config.yaml
num_hidden_layers: 11
hidden_size: 128
num_attention_heads: 4
num_key_value_heads: 4
head_dim: 32
intermediate_size: 448
vocab_size: 8192
hidden_act: "swiglu"
norm: "rmsnorm"
norm_place: "pre"
norm_eps: 1e-05
positions: "rope"
rope_theta: 10000.0
rope_fraction: 0.5
qk_norm: false
attn_scale: 0.177
bias: "none"
tie_word_embeddings: false
parallel_block: false
init: "uniform"
init_std_qkv: 0.089
init_std_o: 0.0
init_std_up: 0.089
init_std_down: 0.0
optimizer: "adam_atan2"
learning_rate: 0.00169
beta1: 0.95
beta2: 0.99
weight_decay: 0.12
lr_head: 0.00664
max_grad_norm: 0.5
warmup_steps: 205
schedule: "wsd"
decay_fraction: 0.577
decay_shape: "linear"
final_lr_fraction: 0.1
batch_tokens: 16384
max_seq_len: 768
doc_mask: true
train_tokens: 118800000
max_steps: 7251
dataset: "wikipedia_en"
Each number is 128 + 24 x the weight over its row's rms, rounded and kept within 0 to 255. Layers, rows and columns count from 0. Numbers have three digits each. The size before them is the row's rms in percent of the matrix's.

# layer 6 attention key, 128x128, rms 0.127, rows 109-127, columns 0-63
146:129146130143123143154149114131118149132078096133129130147157110150124157136089166144125245145155117129158100173143149146131125101096144151169114144175182124121131184109131142127085148122128139
104:093152130162121122129135092134143139112151136132106123108118147175153128170132179094138169141127135143143135135153145084095143124126171115146077106118096126140133074142112135118124114113134164
102:167146108154152145118132121132121117119095135132141105117128139132168126155144151147190117098128125146175118109093116109096050132116135107070155148098093115129120173154114100144123114128118107
105:110117071139134154129122150128151091108151153123135134114159115115149188141122087097157148132100144101096162105127149115114100169155126127097131170086141169131134161106131095137105081157121099
092:144112097090105133143111121107124133149140172118096113082127085117113144067129111092100140177121122120155134159149106129135165155138153170108133134175158121096153186131153140122137082118119158
114:158147101103145097150123137119118144131107157115140133127106127150113140117140147117172098142141128089184131151125117205159175165092148148115139128159124120112150091155155129108113111139133137
100:093139146114128095153126148129140104170085169124136150112104127146080116133161147089126132112103102142164168162151148087143143159078129094108094138166113113147163095131115122145142120117138151
101:126151144122109120152090115068121132107103118087118128099122123120126118150148082120115170159128149140147087143146145172138135131108105144175108123139138104116140130133136131103128109145068153
098:136153114108136150114132113126130149099076127123110099098158131137182170159133138105125153149123140107144128130132148133121138146139155132139090153122145121149177150122157126128114094158093145
102:129148089095109181097154124166152131120087092098121122118149171145150161100134190100117154142145133144153126141181128118130126124119130123121092141160129125127156107139124126140107098084149115
111:109116119131135076131132132124127111099176131067099144128109132134106127198103150145109106046144072152115142133149113127129132136151109103131143121114140110147101082128115134151139164111131121
108:120114140152131122140179163160139143146169129093155112134112143097131087147138158135078109096159110134120131095145134090167137093172118113133103114118121144145168109092118160099147151119117141
112:164150141161103150119157128119142119117132151124143126130132139102145069127196124115131129099141117126159132095090106105129111122144129142103155089111103126109156187129097102110146118135110097
119:153129075093160116154115188123101123113125145159116120092126135150117151106147098135157067145137091098111158149155117143127117112119147131170098138127137133155186112141162130135173178139111130
117:120144115151119135134111150108116167122123113089131112128135127094132151144118128129130151171134185098113097159137180166122134107181145169162097110088118134141121158114141133144141118152127145
105:103130098111107132152109128175128117119136130101137083127127161100124140124074152135121173140129104122131181160151127122111112109179167147171099134107127141134134162120125138156150114127129137
109:110124148111098126124109151141112167142123130178123146150134135112139054094161144134098118155144129121138142161100121089141136120114143157106145121141128140066124118118147146132098118129152148
108:145123119133143147103103145151140122152146107153156120146130122155156117083119064148180107122111120143139102113090113153119116099089074137075164118082126144136088145129117160113137150100147151
109:125145086129148140100132078112132116118114125094106126119127142158147136161126156115165196154091118120105132141152116138099127107115124110134104127119114105172141140121108147112142116153124156